From a checkpoint of a small transformer trained on Wikipedia.
Size: 9 layers, width 160, 5 heads of 32, MLP 640 ReLU, vocabulary 885, 2.97M parameters.
Architecture: LayerNorm before each block, learned positions, biases, tied embeddings.
Each number is 500 + 50 x the weight over its row's rms, rounded and kept within 0 to 999. Layers, rows and columns count from 0. Numbers have three digits each. The size before them is the row's rms in percent of the matrix's.

# layer 5 attention output (transposed), 160x160, rms 0.183, rows 109-159, columns 0-79
090:468449524647513435514536565433484524562496502488531469577562439476490537547544492451433461406448591418566530477548469557534436532459494557523457425618518505500480570563467468463474518471543555465484530528492522524547518481466502534496433440
096:520431469409476447520488519514593441483468494480501546516518563504633494546534513566447584483521499437577492459563470506564515500492414590543544530502517454528450471529529336544452531563496390532511550484511448574530469500458552505402396534
084:433491459557611554532506527504593505531487503501502442471420492483513509519400468462579490541546428450542583454457450445510441467468467551417486548525433565433479483495484534441460557473459551552445501523525439532520456551643390543558428496
091:516465532501470433367433397484567507549495462460424567600520444517528539447427449529513529380496462509444444470510526558514473454467565520440461474500509477448533459445456562425412470538469528492485507541486517521454466605580548503504471554
082:493445436553461474562434497520546499425418393576523449492474491491526520482592472565412449479537529521486557524409541580544371447514569548503559505455532427526612405553481358526497519460435514515574530473568493535492412543457547446501453505
092:507528548503515419463621528635517469587382432422567462467541518498395454496565592514583466522470525535487472528492483460594534502504539508565486514575495457563546553507497540462530480365494474489515540407411460447568499411479469516386442448
091:482487489539515444479500520502420527491472502515480409500501435523519625539504578535557444547476568564513508518469535511565527543434469565494480440570489454422535353473484508402479444496507445506483497483511513425439561540514485503508410508
096:492475534550461447546348510577551526499543559527484538456474502495558546423465462494503507515527510448531523534426524451510526522498454473384494498462584558427449540495504433487491521456407390457447485526504519560528598511458483451445587499
092:514478416616466499521507467464531518437428472456501600555617497518531551425465473521547482503564432596497503531593464420501513486546495437389541462540399542546463532449567454532431447587509493562481490514481551436560559507468556483423500448
091:473532449483460549488471439461492483508559456559533542443492477483451480524525431567468443538524549435501470524614476546584572527539547507506604438522533522459425480470480508459436448448531494510504453560466481491479547470511456465596487464
080:568528532445530484519475539540386485529423569528480465500497527518526467546498519456533480496460516597515545407456545421518536507430486493508560419513477456619484532473497515471530425407562512547535494443558474482522502513492520513549421428
089:480439490500479446506559515538335471521499494537528537572425447477515402459498469531466578564522501487577517426487416558423555460445452495474523495496532556559524470473460384494490512566485549407516610544538434464513475550574554440494551436
083:431443541566494549506476498541535470489539508572471511463523496536476524499573512483408463502589421513552508480433523393520458519572404547521484488378563445483466479533477583521473507461510488522439644495441563571587534498485515515416503510
092:396615471491440491517535581561540453450574560397571434470463472516447528507466579467506516530535463552554468465533478511443452399525522444578536488496603403491468479508526435573428478469492541484445480420434441592505481386443495573555499498
096:551577556465493487567518573501519515411523483497552533564404488400508507477542494401520574489507642544403532454555460498535489567448508535473503401434552490447446476547498510612471461458494438512587473519420464547468508584553442470468435500
089:431460444515604430435530485464481514480624551526555537500452461464443482547501490619498552531504391482507486567552509511499545490488435474468552529431523529470476472431476465558498476537465536552440514443531519546474425514557521439580448516
083:538452476527561501529441489521575529461568459517583504515583497443530565500486471484453551427517574514451541532461484539495458534537431493449610435438460465545528333460390581580465451462471524531477481456448449475566560507509456616560537503
093:531510547596476536438508505485455465442524507570514483536565510468597492395535463477596480361471419410554513418468472499505452573518478501580449525528440564413411554539504587524463528477464482581497390393510549435567458610490455494514540414
100:450434556527517549485519549556455535524497489461537560555497493586515578448510528539551497648512513504510552428419531461533557479560520575497499532586595467496576379398442378402513536506414521475493388576507476476600560527551501481509446470
094:480462536521448508416492439458553448547430474480495538485512418454493520564557520524471538481516426504489428400342570573475564401475458520476579496502476502537526434410503470450523502454455481463451563535565529492482521520525461460453467449
092:448461465509478474499579503521496467501468506454540554568403446455482619443473474545503470463473520554425449522518569447544468404529546632420431503525476567471590435457468559412537501570461474447525546453560526469570515500468518575468525548
093:502507531440531502521481508540494448526532466525483543511531601458477507521468480541501502528623497411523446523480550537493569450400539532565522454423532486462537496540449552423472460526438371521427536587497471554350524573455515503472448591
084:462495559539518551528438469423571544462504453536489479575542427615487497513521441502428471498514456483522538427509466458490400502385495467506497549508507586538555495543467463570519480447486422519585440541555451541557536564551468437453506499
092:533575517560490435532532459539491485450505478443528501484525518536489558561474452480446506494529533469513558534496537550540483471472632526517390451495596558517511482636434506531529507459526484577455376414553511472461437454530537513538493549
097:475481489489486485524484570436479450543459546592493607435520539493496506458475505441502561503485550607472471453393545577514508529513405534484508408453594506490495487478557390563536507516543521490403517463471504498496560496476528511580486459
084:387645526491523570520361499545495549619385491479509548465505466512487454441579531483457420478496475543466500525456462534490550617520438426494478533477480525601458491516456416475396460530533513485451568498445529518441523543408455463467483518
097:501523526514419535506504463466486622503508471419469552440511529456541634460456508397467486498620512564488524555467529515538455517510523493479485482457471359541568580527541525479565524527412530483484386508478452379536413446440497472540471572
092:470504475561497462487524515470561523472490439428478521542515574383477389467463570485549534512467531520547472525484520418518549552533483442480558507374475552583468439573522422534570521468450562556565462485502501404490442517515512414466552581
098:509478443588529503496487498564506497510510579491534449448437540575537469418379476622512480555558446448467455502480535482499541479509559531559406531537419526537525635481605509563465506514465445410418501439504455477569534481497495485560502404
084:485494607455509616493418468476485492418553541451446500565483491594505639547463518436460449492486518503509369522393449563511463527459533496492502499495527447480542495479404491538572483517381518517508506412439508553542474518477501496466589435
092:509536498544539517427532495484542439469429488371434447580504384550505501542469623433386508560483526520554550544518445538513448488530480437508499451535476442492506571541599507478556456413524503487500565515443567470628505560558470514473452493
091:538591473600471457484456485402499514415559540438498431529560544547397492396497500516571525472491514516518518400481507500487461520493496504513550587495575539461432583426467530487469428382505569462447533442577476537534483480528535517489381453
088:553461501525603511566568444468507486558483485504506535494493485487520428462497466538536499547529573548432513490598433515459498502506495419414504582571579528487452504406588533521507506482455473459530533601514532417498452482534453450419542470
089:499553551514510565479517490521454521479486450488524529524447609529484473558538476503423445560469432411426609502467506467527417482536485525479489426513484535526475519440528491441534546603486466506544516447405493517621496443424473491539538486
090:511485550482453549488524524598556497448532387446505437427519576538450541504440426521505534407449431532514519444517508447453470465486540611503575460474573568429523497538481517550480477543475492478537517529545481458515422562419475508501482465
088:475463470575480491440521571476576532578513467462588515500543530484497480501542473423435512479478383399505495541551438495477482474434532520520429532454592513451473461414634536586520454582495481579469502489474474506489610589517593419501479559
099:510555466370430531532480448489542505526570488489437593460509509487479522517460415560455499346553462513520501563489557524543490534459403479517480515533493448349503402447591453543554493501578485495513460516513431498481472521457538477474516466
087:441626530378501470467542491626495506473492460519512482535473579490481593505555419582500588480460497478513572507579560543455525518479474456540538425502458480517526503547604479522435532516503479424523422472520561470432443545562539519456456441
091:411532478567499430517532462453540393363451580520514539495587581448437631520434460605572581489549484505454490509484537530476519552498542486528505493532475537453512462480440517485500507524448563556527477441583503418420534465502510496450594487
087:472513560613550481522495543513488615517440458458478436424524553539521523440531529524474584516541514549494541487443537574454435526405473488421486542556445597415532422515500569495460515508483546465489420492432544480556520484419454513537442460
089:559591443475465485495546522449452500501459462449556587490565550526434482507577483500485521565513523582490496501471464467536424475548504496532422493517378473538536510451528515464521485464472568450478591512506528533491519501397454472395561454
100:552378532501530497424529453425538471458487497546502513559514512436493430458468512516508539515495528538542460560429462547450405406527563602591507463514428503605534550476452486530453469493569570513489527535551504615525466458424514481507438380
087:483522423482580562469480571517547514593549586444528520439363425459569571431490456550515401507516506555411446573462491462417422518505532494574472487464541493579453469460519480450416541407490587524462511483504522542557560550527532476590522535
092:489486454570465439510446529465514525477521531582526518429485501562470528472445551548485432452507438563493550523462521468531509513524466546512481398514486574515440454430496480526466532467474591529500451514473508526478425468525512466593466463
095:525500451487411499484521515395538544450596559525522506551477526477418470516472444486547476506482530472518505467564573411486530501475500517412482509472548421498523514501521434546481461593406489533491528462427525583576561490526424439407452500
089:508476495485472397426526550392502459518532470563626399529542510447504555507422398460452514486530509508506423512549525568501485456568531486585567491598501508478478496453491534497470518445617405549507531500521547523463489572478547541445480529
090:482516589505467472449429459431508610531546468520482415452483478622461452551541519484493493434565571549576521519459494530435547438535526487446530550499418617481528518448476499468478450582428533608445508551536549487493384522513520370582489403
093:466520443443517593582383581515486460414553462532481489450547459427477511560593430566526516604474534523497548433475501443488483467630457575471477433490532531536440512421514580510500489521504502532518452534550572546442509463508485495546479492
093:511469490531495566487485492515452480537438479574523452572423554443553524547455533567477509530436445469511511436444517517559515493532408486533606500501474528563481463452432433452475526431523564485529456625416400445459559560473587425560451468
084:535518405525468471509464585481524596434460600432440580468472463419556537460463415563521428428481471554469519419491417551515492549605409451499508449409513517492485521549439437562460570578516484490469460493470618441472499590509505462563595447
091:502442532522460443455450545549566527496522568482540478518562478474545514467411476563491482432433546551529518425515448483530490570471492441427482467461522597583537613435475591500578535532508514573451459490497413479509535510512485448497459482
# layer 5 attention value, 160x160, rms 0.0836, rows 110-159, columns 0-79
105:430551563572558499544471470536432449494485528448521451517548453551497401488448424422496521517556541559439577530440512528467539507484553469441491427429426591414420485424464574465492517486489579447492515516505553528456588536572431480494530533
095:596412443463382489517467505530432411474427463491519504581527425420457537573521470500417544508435546571483513567495438544471507520483513489549570561510612493558510528491633412458567431559557456453556477476533513484457541465461502411486473459
093:535529530481560556539593547517474480488459542404588369507508491451436500517494570483480380544484581454501521540491448429505498535527410494523473492435579493587445527575442524479497501532480531515523588439538565476522468469400473461531502489
084:467530561428489553451532429568425489598533513459474507457485481480475480509482525456510393467450470437567518517460519385568559545638503487445455519533528545503464484405429560376516535512556491416564441486483585575507564482546547461488614602
098:472556441542521484560435460430496466471470519513532539456453506507541533535495405425454482497532418504412568454519478524391533487544428573507526489496570588404441391498551523561477489500506470477377543573574510585406467470517483461546507579
095:571559479525486554502584481536558523608548465513447519490478532475462459516536487494452527537502462501444434451529489522393504483454506475433491502445537532494487582549496566544612431510466400459405518494498545544502467485439497442496515457
097:443482550440537615458548580480474418560455516458520503532480548537469467513553550506450431434512540558553454537457563579532464477502548464549513506525503445542586528549554469433503472601576577577478498488453516504511411500509485611542455490
095:437472530423539435466583516613455477503539483516430408523402475528423515532508476504515469468525511433501538462475514526530468487543487532656524569516542498430487505557401463458488529499437511524432520459574464475510431476547463477529484525
098:547497460493547409516624434431504498495481547440552473509503595437566577503458457497523518388443534546582517502440487429525494509507506522511549488518519446470538462552509458488524527577467427541516600570454457487418424465454532477507413528
088:484595428455497565517467475454535505549517504552432461445463586531544482463488518496503501469470444565496428534485530531520519398556525499421409570457578447484454590548428509535538444506541473508479542479441518509350519572522464556461486567
096:533529537504481569481525452446628522448391479427533517466547552446446500486452524477506415486426580490467499544496532542532482444474347489537514519506489467395513487533546507485530477506525431512470505492493501503553519527482498518481457510
082:484473494522483559621600442470467495457406489505583557568536374475488467548447453458556506496505483454548508515498538527578551504447498546446525477486500518430517514519532416449451496523496523491485548521571442473418528481457474490582468462
097:648361498470550505527435367537384512546408515537522589446492438470536497522553491503503389474474470423501520523594392517502510516527495543459480472478415560509583469430580479420573583467507580529492512568478487513468530529495497578456499554
091:466459430505494509496445388471482488502518451506545451509645535547517465433365451485452529488492454498510482492451552534407454481576465337432522484429593497509517526494472473512497425537509495509465570491578419421555487481501506545549524437
091:591449583425381603488521499611469550400405508530363497448464492454564498550494480601474479471472540467396596493525512506511426519508488453578456514515340398426475540515558566455463540525509557533516503507446510499511519568525527524549520416
085:452525504503510470548593609416425446472549528541458516525522397468500502522419478518519464539519453499471466520559471465492586480430534483535566607489526584518491574517436436443556528591579534482581445510454558458471430463476607418449558496
091:478488490417478536540540445433508527512507543444480501517481480482421504454417576499484503579499592540476506528479588509428527542486490427472626517440561498442519473486531510508576457556519559516445663530513469453441559454507434473547542468
097:568542509477482480494556480478414401570513448412615478428473482347492510532490464432492525439516484490404446535509458563524511405447446516522504502454446488514474555655551473535540549555510535493505520553441547531439544489474522559474531471
093:549489504572456438506455499536501480442566550485548504470521541491528474553456550524553521514478521560533516509606465438512457633433475532430473570445500556528460553491513464551483525520523412477526452456464510531626518415472405516521547550
100:513595528479481481463386579418453478559488458520513450384549580473464527558544516504537502531530522424505549483522511489547503560533447410445550557449508385528489528412456452494478565473577438567522460465551449509530484551490463498490528523
093:496504493460512636593491389417535531494478492491486465522496475535607499574477419419433518528428534502465480456497481470492458604554509566459460388494576464496469508486500536514532530388537515519576454502419532412639501444489495493572506552
087:521521452494434542468535545562478553503510409624458484555402469421426468449568468417576553502462574526439525557444493501472499590555441546397437539547540486446516475555530467483467446573591426523485443454458493530494529483463578509518482546
094:457525541431533620575527616533511448491525437517463589546478477475501569470525570548467513452484456562450412534423494535568581465575469571507480601520506426487520451576518438522457426460505487596527523528436539537487525513512482477430499469
099:455457513496513472499481463554524563427485473367475506446492477585581529533525450499464600407525502464554525569594465451486371568516556468478524471570452482489444502508472537399526532540466526539497583485563517465470490556520568494494525522
091:534434538501427489539486476595495491478484397487558476519485538495542526476477441482489658506465592530454501572478536500496534501512596560459462417478565474417577586382644588516522484494482381497514487500430474475478443491469514533455491478
098:594441594495466512492450445448489484464456473530408475539515506465512468445510572536453482564476564493453459462516489483560471451538556504432397511620602513532516535491401540559468478488516452527483522480522405567482466491519527498483489518
098:494462501488519502466450538517455416526532476452588463443460526501581605537564539458364483338558510452470457439438498570465525402500545514476407577498462461437469560498421471527468486482514537465552547485548479531494482520552484506383536419
103:469500412462415500538506466432561487469453590504469501549573603491401495579506480493502510472477566482483487452421610508509565532348398420533585523428526521593466511507458542490536527556522533568513443496539520476451529545531552521611513516
090:513447416503532486480527542500597461515456460480543525476461555529476430445494481525518499472518538474525508566510480521538566463518466548526447407512440587477474521490592477493519471438530411478504488485558541561425569506501466502521484478
096:520521525515466410513604448459425509404558542540539595543495569492492540467571484542511490415528470517514422467522403502543548525508519458495550606445458473497430467388459519521428514478511423547438478512525459569396431482435477572480632497
092:434461497544469531428421505587486504430460516515545517412465502447538568591555507464500501454460424543427637551496483551466469529513509560569530362524508443395420479561418474538568518562493476508494472492498503587506468509504501449553574518
092:453452521423467502423467501539478603496518554533499472496478561404467564522536498444453483510476356465449452590455498497501588518466510588479517457460490544510480607451495494477505517511497500476566439445568487499476469523495545507523532491
092:496402530474499449490441417518468517540550495527415603493555474574515556536471611394553468467494531550544488428588456538449527517511546493519530488393544514523470573489514523535513532382559445449537513505542534473359549469478502458466506526
092:505478468482471539424454565476471495564559613516486378513474357510573472498498543509507460608579565546518565509519474527552522500450366516524526575522444450589499478501528505498549504422501500538488444528586537509499518533412474488461588547
092:383493445426560558468560468574466524469529470513459511491462463534510526542526460603540559497502499581458512466485415531542396521478414484526591482497531434492538533581419512467459532472499512504530502431411441461472491506603496511486428469
100:508438450490455481396485499516511475574467567511519423466532496513446490509511489443560544521439519552648390536561412486411470508527604530463558470537605534574453620565510549557469485545452523472450542531509491448432520472527492493485577490
084:538446442601531539485523546428543444567535564444438542423584426509522463490519444462513516514519500415461373541387527555548502471617410446446568570455536448441498536438497472540556397549479421560441505567494425544480499524485538456511505491
096:542553439499515518504462492538534441585405527454464552520454474448485484494490455466369470512463485461543502540523514566522593399526453504462621471437464439523415497563591479557545510534499390497449491580367474497577485485503547513511552624
087:561446498442396529438461441517320451517484440545496500517476528494460562545419479495478443554508496490474556485525559589416554453502509488554530404483468534484377507507521500597513499506540504580485548489518458512407416455495548350452430575
095:480391501492527603502478465463486478496488548620411428416437511574557443533485549520494558482535468447518533557528507586475498555520558445494592469493541450471544465453443530556495584554551480529490465537554444520446391504501460485577461477
097:365558479592487520563465512445452565503525551523359523522453464458529495556533515447510463534573467373410502479474481391482533576528475458564517527501428462456497446498475497440549465539529506433454565570583558418469477518583570517500520480
091:534442464475541497502520448496518501504444392548480461461595559604481528573530502488622475482429519480555570431525421513535551511446462442363477502462451479513486469622570487485512464490485420448430498497547594447485526506524483602518412409
094:520455509513449519577481436502541465503511414544483646465491486479528512520533527560409599489509519507555471465559528548541486529451461411529492452533513448436546489587546482452493450505622486452500565562492633488506555569424507530448587536
097:458602558484502445513592444593497397583523450425587495562491470466517449530486563567533579596491576446473497525439507548464425488560476455511531449440507563424430527531454478446483521414544523460547517501511461518534571520485550463569495515
095:527608608492544597500445535529496502446506564517430536481514476557469459581524456529552553526484431635472608547520555475516459518460465499435527436474452485504502427508448464498480411505530554505490478548514479435562492508512531508552543434
091:521434451533544423535461471502472602529531447453479557513568466422543518401472427532569486601518523472449450541432456546472479543446478467515475520402432557497431435540607468549471523510545458388544523407477522572435552516519514523468436523
095:546476498460511570460495464416487525550555474477365518482452585559521512430413508324509514452529420450484453472551499509483508622482384493533456509426502528517506562467487511507552469467430473424451554521466501444563496448459534570527528510
088:460507553490525368569470497519483502476560521492564530390544378448466513509512489512457434469436563495546449526532413510495536516457497500554424485536403523506540502525501594558508444441500535491523476515567533499534474535522427499513491511
084:414450472470478403490503409584505485566548480545446472571505527527430481537524482451518502476559526515489534513587618519544512470479552426422541521539540514493552561506548422483616497453474496429473555502593469591514458435445528455513555451
095:455528458442529553547508517567544455431448528440558608489497543553398515520519462402502424514516475448423454531447537460562483531543467437498472474565472478470434527524549462538464490550488522457490518498502498511419470511565574404499525481
# layer 5 attention query, 160x160, rms 0.0911, rows 128-159, columns 0-79
097:555516432512582497499472432497554475498489563424430540562550465513525445502478486448563543596458535564587524469462532564586519513475539431512573569473541484500488498541471513543412516491533481487472485526571547443397439560505415498475479525
099:563484396459455582516511450540433481531486532558642489460549433492477529501525503561534452537465528534511420461540535516588485477464582459518517486608504456433406487482541446423448467515510510556471424487484538474440633555543542485446541562
089:597558552446516527488523491365426547491462565466480435511526483521423499468510558578433514551572458490506420450447479407586464510507531520479508380448463562459557526459636533454436421547456497501496527459493400504490420505505554479555491537
090:480437493582469425485428588537440542552537512480505483490484485474440506545516604474515536501541511461432566524424565524485549494559511400562546561449374467538421491507391489509493541503497523530576485446566544539492410586567439477540552438
097:496416432461459468471552482437538445545562532434536505461456478550482504494493460432448419463525522545487473524427425520530543436586444528509506492483504552454478502480555469534536432467503437525531598439517477522520568478514513512481486531
093:523470571473472460432457520507637488555487492513455429533478508439552485455509477458494486519488515486469534445469524482411505538459565431457454490465563485437521498429544500630358534617520439554529516456528505641500436627528499561480608491
093:529503510395502444481461468495478462436485486459533536584562507555487579535418460512622510483544516457516414538526514441487585528525462520504553488596514494510573482501570530423419474480473441532583592534465559480513536466456492387419509534
099:511475450515485458507505523399484494521500575575556468474502443429506445498468546500399518467486520601487441485412599432461563478515469528491435547504492471496585554471548525465461495482398539519530431471494625437517523416459535551454519489
095:486477533484515642530530456505545461501431487556493537492401572441560579542500553454532455614432444469458535462513518380427518489484493582530493433476517504531549573537425411495541524519411466461479426507517534443399489508546586501550501572
094:447525437492554466557468434462534500555545550557510419428443533538530445411464477480597538461531529403487468519490449541639506502552518530564519510591486504519422473418576401569490467589467462462573530431528581523568512431524474503431439503
093:473614506450533476379467557491456439545454457492400558518514487456468565481500488538430442530539485461462527495501570502564504589472413388479417502540461555465476509499471537570569481534412483461508550492509499485463574539449510494355488555
090:525549497503478445551510532577427563519522504448554518407441382449462513491459539535530418479540480528484500610601373537412493536437496501554497465492504519550486557511424511540470503548485492643505572575448461399506409596523482421507443467
094:518479549424481558559524407518522495512517570491500554456501442547510546467426451536579532478560468477426669419411501590495495533429566512495503475582526511451517543495399578472479530507563490485555483437483480483412518484498512495586546528
091:555504501474582552507521389474433436549616422547502511508441401478463517497482389480493498488498501387483508572509574473492458436490511380529591566516461571566573526504457468434507509441557451566425491460517518434485523521513439551503424443
094:450416433428531514497486486512513536487529453488432423508447510435494496469496507498487541483496476553523392405528603533547422495457419583420511501478479567539525548475560470477518589402480385595542394537527496512494480584552539455503459467
097:438477548483525547423468464485506556477603486428516521515521501444506469542470462460447495552579490557450411513512334481537494534556448546476596520564542492562590621551528458436570515480520556558500400395554502402485479519432490452459498525
095:550541529534551526527466529519482392520538441448513486573524542470486513475534468465433516513524526628432481479445517520412493518576440516492571482483526454490518550515503393632505517480489548373424554464433537518462513516488462520526524485
089:470490543520504513465585541497465469506426469431523468449510474508443548552503501509469630566351536483512512416441571511547514502384523549465389481513496435631433553422470544467537487503522486500469510470458503493506551493455422520471545424
099:546463527494486578573471534508592429512587500503425566576548406564432463481423468464465514467540510536454478422531480479446515541426501560547518479546469544581427450506541441370492613405508503443571548500435453495434509447508464524510500495
094:493557578447487398520501473518470482563577518585528613467517438466563517401511523547473458431508465423437471463501481420416532524528620468464541497421574551490453487493519441553533503516488579528434523511506470497549551470503503439360432433
101:479562541534425557528528566493427554448457526420567498569464479503535533506522507452528498570596494492475520511547503505565590568475533436414539519513478454508465426477496615452507497532494471557520477546470494451436543473521427627412473456
087:480500424380455456509595554417515528463580504476469503519517482527558573593565550425454548507481412406570557535381517449447504490475582537575541492544527469476443508539488448554498467594541495502508523507455499473533490564375524573541529537
091:498548545506486457486517480513468547502480526537478585444515442527553462470501619405602483541513483591490478458478595412571452508529382517464430516503479585481513498497478564504462505451576545479481517490507482590330542531470523475474422514
087:475493568499486597427448414511471545490490467471529456500483504459498586546569483474524527466423461412474516520494490484456562536482468446530512490596489486498429647476396537505479533522460511486528571558500441502547473516480489509455613471
096:404439458451539424471474416530498511467483557511507542425536485525539452576439580410511584587431526602578613515479496518436515538519575577502549555432528367468510467515522410442568515486482577467484531509558393526495528476512475480529487455
100:466486453533580521513588491480475617468564445478505541468496464489576473419436474592511470524510553510472484508495438539551534460443501552541447534474470559452510543549541527458410467538530569403509500481444531492484530552475536495485477419
089:530460584513506508537503488532427496546362437508485420478577544547490464546468510521591499614493555509550500490461475597536461590476595430567547489483473465469502551490508583612428537424463530472545476469530508575444545545420522612556467468
091:454471494490558477565449517530573457479421414522498484523553598527472530503485424533490470470506561474513534531566514474472482452500418540509484525447547528506442476472342400485547479488546542521506425497485462415446562552420513526456497524
090:504443446539555546512513461422511487479530406561506511399426504530565414548509545520538469509461508441505537455513452529516386518489379448409498506494489530526431369542583549541556434482529520528592531554414491430452579550470552495500459500
093:506438513441494389482561487431489478511546528572495515466493562500540476597435517517502389524566570503537501525440447437518550496390554413401460472420377540481588506478414505487507515549530491453451590470491484579470507499539514419555511514
091:524473469553461463485563423497489474483559526468577439501471585532393548473458481514536571473561423513549497497568491511448470575524513384562408563443462486408594451531532465534366475583498495537425510539569424468469552574484532494516476539
093:544502464535476538536444543490462517547529523520435508536478571401551404516583342513483418553580475500478462565452456540508451507492507537519478535497535458447486540491485448388413547582515590466519519483472487456504466417468583413444470586
# layer 5 attention key, 160x160, rms 0.0871, rows 128-159, columns 0-79
097:492480435487556551527519472482494561500483485413500457507504502496480531558464482450488513453516497542557559496549404599581474465437533436485501539414474477524476507553508605466469436527589531485458465543563488621430451471468496520477594474
099:487524499467543498516504495555458490599557478519439466492492510424537586471508424541533501554408562490422459596555501522600542523475496467448449489544538493436460457487405556563410598557567482551489438493499626404555410520491496560449382464
098:473495536521467521400507513467472455549598459526489473476548544566423503542493518457562489507586598454509413552567447584542449510492488514523496487448550547514563501525450520497464527549431461506418507424542558517529535448630539458543541592
092:521466423537497593528483523520493591485539450481543522527476456507451594553512443613454477509636443602441476519425514437495538486510420524566476541395526498485517396574509467446435496539594523566498439460498574471423502487475485533531539482
102:543519504473440518407507453418490603477474502454528555478500437507523515500440510507575585443457461561602525527359442530481482543486434472507477519532476521518420439583550561471496525497502496490482533533617553642486368461509551523453470581
096:469542623499578554448445422480491428460538378463565522508448501597489522503457531510464466551499468406443547429543489475488513532446466420574509546528526469517390502534538500486465540510476496544515535565452478475560515522550514508471560524
098:474497521505523521433546473559437511479541616503466518435551515568501445426386549457507481498496467536603523475450480441494437478507449488607500528595481602503475528454478506532449560496483587488487497538562466482554579528430526425420446507
104:565503505538500455519445482524533480536598466465480488460435450523480374508513555597587422475477571472455509466516519527405514465531490508538496523450599552509552566609551565513516543452464526477552559492525468458569451481556573484493533505
096:460544484429438489453433501431553418549441470401463511543427523391447517472586521498554520534458487497513499531519534474552486547530514481422513511442491485528539492472486484576483445507511453549541468552484485438536433538470479439440554546
098:629481479476556479456552476512465416440430622503521365438468590517499540479449440527479506505480406473483467585512516485580520504525474555532499522449468549478442479495490573445539428523523557448427537405489481549579514488533519529538409509
094:516583493379435555415448504491444442556503499543458509473606444522499416555520388566516485491477581461542533485490396470483571499537534585495546476470526535418412500479526433492504530483472532515521490528442544504502488579476476524426450520
096:627554501536462547489383451509413540470564495555480492488496540456499468579479442576470439530421481517457523475506429554526504537401569487467538528482404476563434502530569487599491482492524533528477470518538615456457507539546504489519577446
097:576544540461462527508526510539463500587445396500471473489516492509428540573540528520401455430497524492524519379433537576567535463529552498570488526474513525513497412543447596482462439535424439481449457536518466457471489491382555570483445530
091:560429468520455536479553445444457523579593554521531587501486505413549520551583607466470479469471528456481457571477539519475505558464597563470507482463579619534479495556429575512498497511513552567489507474395562498541549520488512426548512456
102:528524404420555528480405439584490467435514493466456545522417566483439508454573462451541502512497527503599565504496590449579434514531498508514596515433593493563505578386535629492513549555485414503493496580534563515553521546586446465429523478
093:468576550497495539508524487505413503487533576472498532555467509419443443515483534468477526423466471544465540550570510530446510528496466439475445521563471568564537597557567362543457545490474612496426416562564442379538536508449511468507488492
098:461462407577544470481544530515410488444493423561505439509461437557544454504536496495548591472561502553534532500558530458531385447531471551495498516529521531504510538550485405584493453561468468496485464469537571541474459452451504525524543517
089:564532536511515522551439545489524521505410471573540480510544515520514552581444514531533508445460507498489469610425471506478489469516507523586444464450535451590580491505356456472415478504441419477553519476467504473454515483582469500456469431
104:500446434494510519564572469579526548509492637566512513465474515516473539483523538426518538594547484498528531534515484426531495386550471416370489487517505502498514490481426578531410481490510453542475531540503437488566461502458422620493537501
102:526472506473491520499439503590605389471519501536487495429531533530510483565528487589434507570495429449495638475394513420513591509522520510527497469473537501486576483498492541444518464530498519485464477524475466532468546476484617417442523469
101:435516559536499570489530447449570494501473606533494560571429396509511503628474466555468445547539578493446534538605392528406509476497494488422512504468452408468500479500535512447508513535431479496465476523496455512405525546606459512447526547
099:469502495430492447520503535512450485497573497606505500591521447512493445562530491444411526504468514458606445511544540532542536557561463491486443542528563523444511442510415474549458487400489400538413529404484462471516472605515498509473498485
092:493551497486499513473487493493540440432465449436584502463486431496556465471478529532520681529588452500537456520435546529453551411535500544451477437400469498485522495388454488528477589539515539578500515507569456468464429581498509479503410558
091:538519583499525588527470468553534591469457512469439512503572416428407565539580517479526446465485422554565514567525576540526538551351524567540513483469494426587445483437562574450500473487458469544459540513521482436503516552549448557481484511
097:468479506507556455499499519456535490511483495508503602507495551428469463579565535518489463500509489485496525593402503566451429528574461455561605487431499401444462447518450425481439532502526512492532552492489458596434516495476444498435504457
102:493543473547464451453588499544396492546533513534554552507460563582448472523509420534516594544425599469492473515446444562498441514554570430505568443490499529536448623421419545467482482473590481383545429551527448463455465490489514476534510476
089:496516490524481429510505499559548487449524430560471474514539496533438584543508539468470512413526523496439584511485540545484500421527547622529462533479528480424467457535484521482331476447522608526447631515528491519415487494487480397539511532
094:495414513463600391452378519567513513454522551496526555458446607545438463439498460586447509551482561534498479519549464520516489449526459497460475578434505492434547471473504562527429414520424580529511468503488652557516439527502450497486547551
093:444513455501422473539472484568510505482466500527458473500524496461546467495468496457427552518609537387524520660474426522612490451525523411519528542569466424489481402468480594605526516440537588564519489530531487457417481443432518429490490560
093:544462486487463578504494451518499476527580521465560442513516525558554357418463522433470539455469510508489473469486569551513522484468484446449470485496476489454528519549524494523333511418458491506558574458443507482479515416575527553470554625
104:561496504537492515539425496565445451445447477518563525507597553609448531517449528516545440499539418581543593501515474481657514566478460470499493543521465468419492430484460522485543441484620536548532502434511454423596605475496500467512499554
100:524501501574525518485487485467407524499494509528493581438535535461468421576551401399538475552539534486524496499465485450553481510392530509505464482439458459497514503521460539485495482538490523474447514501528479422516516570531571490557508570
# layer 5 MLP up, 640x160, rms 0.268, rows 0-3, columns 0-79
096:507466471611470488456493514470442469419506569493556511539472553539554504465521457432448460492593431481499477460438504445592537591396569529445539461576503467469507372457529498457492495463484511508480550544548559470488498546563587505518458605
096:439553424466467501600520491569455490507515580517492553481519491527448429488470492606502492544482583480472380544560489441601504447410548488558545464508562613494510473540425488520538487527521461480490440547489463442525593449562403464498426542
095:497435469439541502431530511447515477497503477516555553510446503460556448516416495538559527500593507572474544551453453439418543542469495486520394562513550503495474611427488476499537497481530488583539498602498588541463457541572465542526415436
099:515458532496538517477570518495443483532489427422552514429553539565448467553562541570387518502508450502459488368511508485474466444439545560504373552512502597540567621479597488499503454501511554570537525450457412522491409474485534495388558552
# layer 5 MLP down (transposed), 640x160, rms 0.17, rows 0-3, columns 0-79
100:593475405560470444523495408480476506500434549591489501492488514562440522533435566502526523566548555546510534465509538521498364513564547536505490635477566592500449475516587548512457504496496523481559521501463492499531483471628418465448520463
098:473522479403543568472446454440482509529544385486498548448503532500496548501361553458517586533510514330592447500535557459450559443513572511528432563503526477410562567527560524532571574469389549424521530508474494484488521518566517507446501493
095:450548507466466541581510499496432419572487576486498451494472447537508471526571438521507499501549511512511450567526486536522489503437470496482474491553436551528476439422382481496525440493498460534539500527476526507601453577485631450485446421
088:552358555480576553517519429569497526504430493420511481452484549481453510453471583382474459494456585509516468520513428534517463467491492393554462557500612607534471566485488514483561514522554510407510521433525460445552532530555497483508407524